From a checkpoint of a small transformer trained on Wikipedia: 18 layers.
Each number is 128 + 32 x the weight over its row's rms, rounded and kept within 0 to 255. Layers, rows and columns count from 0. Numbers have three digits each. The size before them is the row's rms in percent of the matrix's.

# down: layer 3 MLP down (transposed), 256x128, rms 0.134, rows 14-30, columns 0-127
# gate: layer 3 MLP gate, 256x128, rms 0.14, rows 15-30, columns 0-127
# up: layer 3 MLP up, 256x128, rms 0.136, rows 15-30, columns 0-127
down14 105:074136101163082100117083134115096113102124094135114158052134114112112104178079138136148052160135119146101053155098182132182144122090066097140129078181136105147135147106156134142163115111136147151085114156083112185145155145136119176093133097159148126132100129098163162070015118109152122119093125177186139139113133098155131046137126098142142166109099133170108114139094126135191100129119
gate15 092:132089103103157136150078190129126146108103138181096091095206122152066129141113195089157181172160152156127126147139119160103153168139136131118127108124087126118112129103120172128159129082136116102142146160122110139081093108123166125037101132099076161077155104128131147185114161146181130195121116152163085127180161121108090168106037082118108112071108127190144120155178155149135107149151
up15 089:126124147153142095157095136148104045136094168050122173123126112117190149172088102115127156173127128102218123117133139135075097106116096102130155131102078163068122185129128138123101130134141105197101167112108070168108114119128138110215117122110143138126104114097171113153084197145112104070138109070106156185089109093180117080162123162140110074137139153139112103137102119090085136095130
down15 091:142123159099105106102096121170133146124098157180112156153095087129123143178116080125072100104114147115126204129126174108103105089105107102237108092159162097130161140126155123112135045092054121143060113108131109101106126171156128142179143146107151139146105085111157103118172046081102043089092124129115171100134143125084145117116151171088082138090109158118134125158146160121123091114157
gate16 094:146110161183164057184137133111164080152146164115144161107097108113094101179196089171119102150089131211103155120222139180119133096126107106118127080175144131111086150107136088126134155218098058119151131110103113124171139181163090064134146096125124145137132179120096145100100118080113122098090137156138129069133108119135078086153128131135137160157088110122114133108114105077135108112160
up16 100:153186129151165084102093189159175113134113170136128150112094101151130165133181089133097116087113121094141139116118138153179119167162083100110115141169149135124105113075156129128156123122096142126140113099140086145119111112184118100140104132124235093069088122137133117077127169110120165165154158085080050138150102082085173148127142221127050124118152104093089076145137126123145111069101
down16 097:122120126143162197094156109119137133120112111087150147164106113132109128129033121133096123138104132135094176132128130070102113086124173122034114097119132138115065101215158124088078153147113165114041082110091161135091178160131152136128175160153093145169151148118142123155122096092136141108114076120154160162146193147178163047127122093120182141161137140126170171132150118152169153142125
gate17 106:160143140142160137099096181110130136101130147093109081128148116116146105231152115194130087135175135120151085120076163106062117173141136118071154137182073135125153101166100086162096095132087127138186168140161117093172150160121112084082090175138135140126152141077121149136083091156192130084182090116102111158145148127131024099121129108127137126157167141135138168103127103089098159115162
up17 100:069115164115095145160125068140143132113118085156135159110108137138137160074117179088088192101090131121115126122156101143205142089088088131179099145050136111104107163092144139127166136134182136129074097110101156191116105092137129198156151094125128084107123092173168095150163161097067128148053126126168155113144146121138202153134108127137137117072079116113130083142143184163161088136106
down17 105:089109118149128127164066122134088137139119100173144166141110127151061121101129156140116074143115124095128198158169148107205150123138033140210152152069146143130075160064169134137145160143162165122044119143090161171144126137102135130160192115134121089118113123147127151151064127092094127118029100131201155119105147127112115128154128124128132141103095157172162095142114135134149111114139
gate18 122:167075062182087111075091151148092143112143139182129118167150165144130088106108115132213060128128120070121140132146121103158155130141176150146184112136075140167145088109102133111113206053155187158105157108147136125130136066116049166157086162118102128149095116147156124081117101129076123152164119135171108120118178156131149180122089125107119120144071139091138100177123133126108091099147
up18 122:133153139131167096176163069201093076181065157147112124096091114125133153080141130153083168149138124128096100123095145189121160135129145088146102151111126085076147118150170173141146140141123107076069131162076151088098095149119127052157123115111101094140166074157107147108116123181150142104181145162077123166130117110132150174134107173167115177098155118150069150122084065176089122147090
down18 112:120118164106180136181159105192094116138092149139097144078150158173172106132170112183085148142168120163140040167167207155151120128186054111180115146151150094057126137104159111121148121181091112080077171142086143094148161135116144126146150080186133106152153140136085124075107123112134155116109132115098122120130153116093148180143100098157137119095165107179082081121149119096158154148107
gate19 093:138179110097129150136193157174121167127110109112141097182126128108165120104108141102155133193097144150149178164159119130102213099079135144123123118145094121126141105178096115140167091083162112157117134154130090095123135092145190104033157111133105121126153111149078113177088167099191091150183120131166133135159060065128112186101085096114110168092177117141122175145154111131177094119097
up19 094:150139098123094111083103128163151117128124139131080114140085092079123086106112154129188117134104058129103123128127072115157132094143124165163066039129138056153041127156120073117097116122131126089120122113128135095099090148116187124152095109080159123138123179105156082127131136130091114081106122185110132156152168184137128061141113125155042152099145116183099118125077125095168061117133
down19 095:107141114153126113155086134163083179087127120113161126100145171102129068103165152162093115058133143084156067166131135098134141110148117089153133091146089085171064184107092131167119134125160169163136146118141089121176127200178132180119108127106142123077105135112134136133107144130120135185025121187089139111108118136130197083074130086129101079161132081092069119115121120102135126158172
gate20 087:128095170158187114097127138093144078119118175081143115160144104110097085135126138122153132185091151176096173150128141187115101087169101130157110088162093116130090125085084097097091116182111088067118179111140154102188109178173122173132156128132118157143154165091101153066133098075149122117133128084087115109109086131164185077132193145113125087172161102178114145141127126163166068164090
up20 091:149120085114093145148169129098100127167057136149158113144174058094169093117138146144163121109138193073166134098138093119157119094147109113132166127122126166136132140097159142082068199182104124168115189124165163137158156153114115112156089114087135128109191104141076115120142108117089147069145057094154124136070070147133114130140093088185112122096190121101157105077171114135135073168107
down20 090:177115128123113099125107104142150121127175106093116143174153142179153106144134115102145174175076061148056077124126128127140143142105131117129153164125082141186154140151170085156075139102123128166058109152158123125140075104113165174069072197149163117135119173120076120134071180091158134125118128163125086153137166115169208135157078131126118149115079146149068144140101198090114112104099
gate21 116:096072151129139076108110085137092119119091138134126184106158173142197109086181144107133082129153088171092059126130107162187130065094106141150158111069106110143149102161136151078069102129114117129125155132097162113142113100108137141155128136131052099128154129137065106117138140052144157188079133169144174138122127117109125199066134078125141099129077114150110111189177144102137166141158
up21 118:162071119178199092136129117144123152137134103143119097141089198148145100082118187116089134141098142169151140117031148121143122074084165104102178130116124130162110044100088087103125092050162067082129128160121137126153097199133094180126112158128116132082118138069122131123157119114179133120099158110152153078177116087128090158146080183099097116094122112120156124083115135130144146136126
down21 117:106170077135080143118156131133146183072216103096138117150139071076125130161136090135142176165177138118114059230161109101153181154176099136077146191127162133076140196143103170098133156171093147148126116131130135137103099106178129126131132126119118136160188158130189147174130173081081109094141162158116134148111143145152106142154149125150170143127168091114064123131139133135102099120115
gate22 122:156155120090102194110104164145122113146171074152137097137109124120132120166074083095145112075137134064089092108102093158093165163111106099036169078074144099136124088107107119101137073087135156149100117157165149161088156165039129137052083183136156134101143099172117079103095118072084119112138122099179144170149160103131103128164103133120113163120112117165116095111140125128120128177094
up22 116:133125169101170152144112114169177077114101080135215113123115114179129124122123180092165110108097158123100144156126081113112208160135113099086147096118065137129099121171138159122128058118143146145129163107165117193136161173121120169096096155075117142094158141127120101079102140069091068146120122126147136103156116158130035098171070128133076155125139139186123094123150118099092116173075
down22 109:130142138124153137093228127106153111120136113150153106131137106135164152091137122125124107107125157130090205124139079128078177173142098053138186122117085107167111111129116141147152116142124132116180100020161159199138163139125148189101137147089164202127108168118123132067186127113135121128124093095117145109169117108148106056181119159117077130147086133120127079084114160118122144186122
gate23 101:151131138097134168081083092138123171122132095152111116140181147141165129158180158176157092162195117094105157204114111082181136131105145159114108128116144115111079104166094125086143138083131132163103160206157134121172149136105142142100171187087147071150085138171123157135125075117121145162139140133158181067115126176110125157181095131098166132103128131130115116173215116136127060168183
up23 100:114163161138165093128148184187108088103091112068101133092075072109128140154109109082091109096143109188081062134181171152077118088098072113147089121178071128094118142083117133142147121197168108092166078109103152168074108116160127111140128144146097159116150132156195098168130137122111117126111140116172165178116154147128133106120082080174120121127136103161110116126068188149115157150085
down23 098:066086132158130064143162142144073055127077134126099144097113124117124111155134089137142162054137114130140138071153184159107104140158094114194179122177089069149190141096120128134106133145139132078138134104106185117115107139124120115150093099112148153074158130148104097097094197105111144101126106125130126195132101094160165079123110106174147115144125160145205089120096183095102128089058
gate24 090:136112201153166154183048099086103154136129186164151131100166158207109156153146158096074154124114150123170118197158196196126098149164172141134122157104053068148159131153073117078119151153173113105083084133070133150125169124159133123086128152101148126122134118130091101141121184137122106099128184141128145156115172115125123129098110097109139167148130129175136124152115149081121175122171
up24 092:101183154097155149167132048130179149112118093205108147091095162100144134094093077089153078114100172064124115116112144128149114122130177158087081166111121127132187079137117132138128164112087103125150094175171144087165175140120145158108090145158111093096173099203139075133157115134077148137083174140191203134134134129080075136161135135140126139135138103143158077116168145112105157124097
down24 092:129108152108112180161053150062100102109133093112177145132163117177125146147128149077141165087120126127131100199173136105131154127110126165078157124120087114157106144183171160103138171126158153150092133165116108130206171128095159130073158164143134101111120144185062166122118170114102064150128132116108113149090162123185146110114132138095157207140100116113098122145042053140104128146155
gate25 086:157128118117063091158151186146134118119170104096098182141100170109072126089085143090166103096111136125150131137094119143146119124105181096180145108163152153109083103118089069140158127177184119097069061139121164128073140154162125110119154110126105157143152217133129112141124107141144066193131152124134104116150131102160131174092075166158079149126156134149116137123054084155044143098099
up25 087:128156146171183127127130140121046149120087178085133132174110118163072124189102122145047208138100088127140177085163145180127102116169067122104109094154114116119096147147159154135098081197111136100133162123187040109102151080137164143087132139151073146162143144115152162112141134132161124139109090154122164119122135063119133129076114142097150079142108107162135115131124115162189097126091
down25 091:117137117150193182092155139107098131138123079124135109116138109151117105092088130131096121194123120164081143117132162092120169135156105072077080088064139147071117101092157158134146131140119103144226200115144081108202131124167184114143069143170105144108155129169147140104160104142157137120141069148143192121164079110132138078146153110135150052131132083090074135125150085136148122150105
gate26 104:100120212124098133139067049117139146189100114147130126138151097129161150109189115157172093097181129150106145116096157163154133145066100106177194158150100198134120090145129057110167147093102150157074134170165114148176130129067109140130121167134154105095137155139169122167111090135168161142089118099145069122193177120107132130140111110101137092116163139108108148219143128131124126161142
up26 106:131141114146168091087136105211141117123133118210149150142162198129160120162094136165075088175119159134094129181152153146121128114119144092144195110100083172148188117085111152080133156096123117117101235133099118144154159220155170090153133158135084129141123141122138100123135162095163146094148156166117145137102154125133092182068125101138135088102140144151087151158192097122142102122145
down26 104:125112180171085134131146117121127154148128090123142189143127092121175163089189115174127138166119143115094125168103249086111121145171179163060215099096116124122160135134129135128088111178141121149151083139143205109161139126064105142117085135104115181102144123115095109145076141053117096164135139152156099138153098126160210108156130124137126130131118132141142059129106129163104108136157
gate27 104:158172151195109094093127114151087146104105110124120171081163114132111127098163140149149112146142166108096125143149085160113187130089154150172144156129086131154149094130073183175107146067076112123145155125145075105122173088129136100095089139121159128160147129175136138196145143110175135098134124173180144095118101210162150107157154131173171155141158140171134178212157111121218125127170
up27 106:157176161110132164128136077154171174082116183117170117153121140092150103051106131161134102132129138077115124083101125128093197093066153133117120101152161152152129152166122162167160154096061130122114109178129068184077170125121165121111103092116169154172100164129103145150150111142111107118160133121149125162090112072192110139147117103124104117137080224082100141142169154046136145113122
down27 105:133159172179148099158148130174089102101146155061128139109130157118166115074140113195149118134149108170130137113140085168151094101112191129152113195082152076173171141139091180119112121134052148121160141106179061114077211130113138123138127106082117165164138087124131150161177142142129145050160090175177112121135147152150089109153166123128106166138157154151093168123109133113193099125136
gate28 090:154144189121141137105146189123155127077118118109144087155122143128102083104128161120109173170114133156136132162119153168126117103152071116127094090142102069151093080103102155135114147157207133082051028100157130117078115136158157133193108096111141129056151162112139125128162158106099094102102097123120130109138122023137173130106150162094131122121116125216129157132172130097177122117133
up28 093:143163065116114117119084130203113117119130151107152179151071127086097165162104138157100122154081211131156162114198090109115166094128174127167125171037142120139123081114128137167147119105076098158135126112124126109161141124119161101112132174143103116096090132175158061134092126153219132100152168158131095116170091142157082084125144183097128121080104147174146148138154120068116113132144
down28 094:098115115094163136120079105114171090147107150131141082117137165153171116054089116093098133110162130066120000114093111180137092152087103135143119123144101078086114132148132173087159162109144098083137133150119123118114111110129082185145164131145111118151129140150205135097194174106136160162108133122165204152108164155106134107106097117109148139075084111185078112094124094102101103150144
gate29 088:123147210092195087127176099152128087149113078131132084133131128133112107124129117163110094106131182100133113191117103159098070122150093050141122165149132176104135068119150132147159054150085089129148122083103151178165103133117100121098141124093123077078083169108100163141144149049179172155117116163145094108189149133101089109132125136161131119154127060112127090157152161108173118095160
up29 088:150138118137124132169052139160151102157126148137135155097149097118154106098183184085121114135157156110147114084123107127111095142139167093100141170099149079095164156135117191090160092120161119146086124076095068138099136123094127134106197140137129111168170128112165118165115116103072142165114145108094079122123099106138234065139119211083079168162127150134111176112126088131113190128189
down29 088:123143153109152146086131173122214168122115133069133125115113159182100140102033021156171125127098097130157123110125127178139151150133118164129098098176096142117078124134115122191123138116096117102156109148168168118128153105152075128131126115132082123136097113170142147126110132171174168146148084137153140112162184173065102136122172083148203086087141119080128111144089090101142092115073
gate30 088:108146050151102151062127120067143092135140121174100156129096138078132166204101132138151089131151110138124114183128138108123119146107107054111117146082112126108179088165128087137149166119153104091121127136130105114151040119128063134163165088124089087181198148124196144127160084091115115076157081112146084152086156141145128196112145108147151092183099129108145117134105154112121145069145
up30 083:164158093086065165105144180127094100150137138097124106118148109086087126134152149146174185137079077093162148150033133075134086133097095142117200104151126104080167131134122084133123137138122079183118125143147159115169096070118168092149151098157182099126144137171162158099135104138108149134102113188128097169136080128196144124123101144118117054103175119077100105118080125126099144146069
down30 090:077093113113141130081116123118141111158114113180121116173111092162125083165125116138113119114168112080141086125169105156175145140157077064124154189115134110135106136123099155139166201136154157106168133075127057102093121095122106154172102092124095020147191121130129114197182106132164130189142103098150146143132164145184105162079166151140138162132075101132142176089122147119174115108167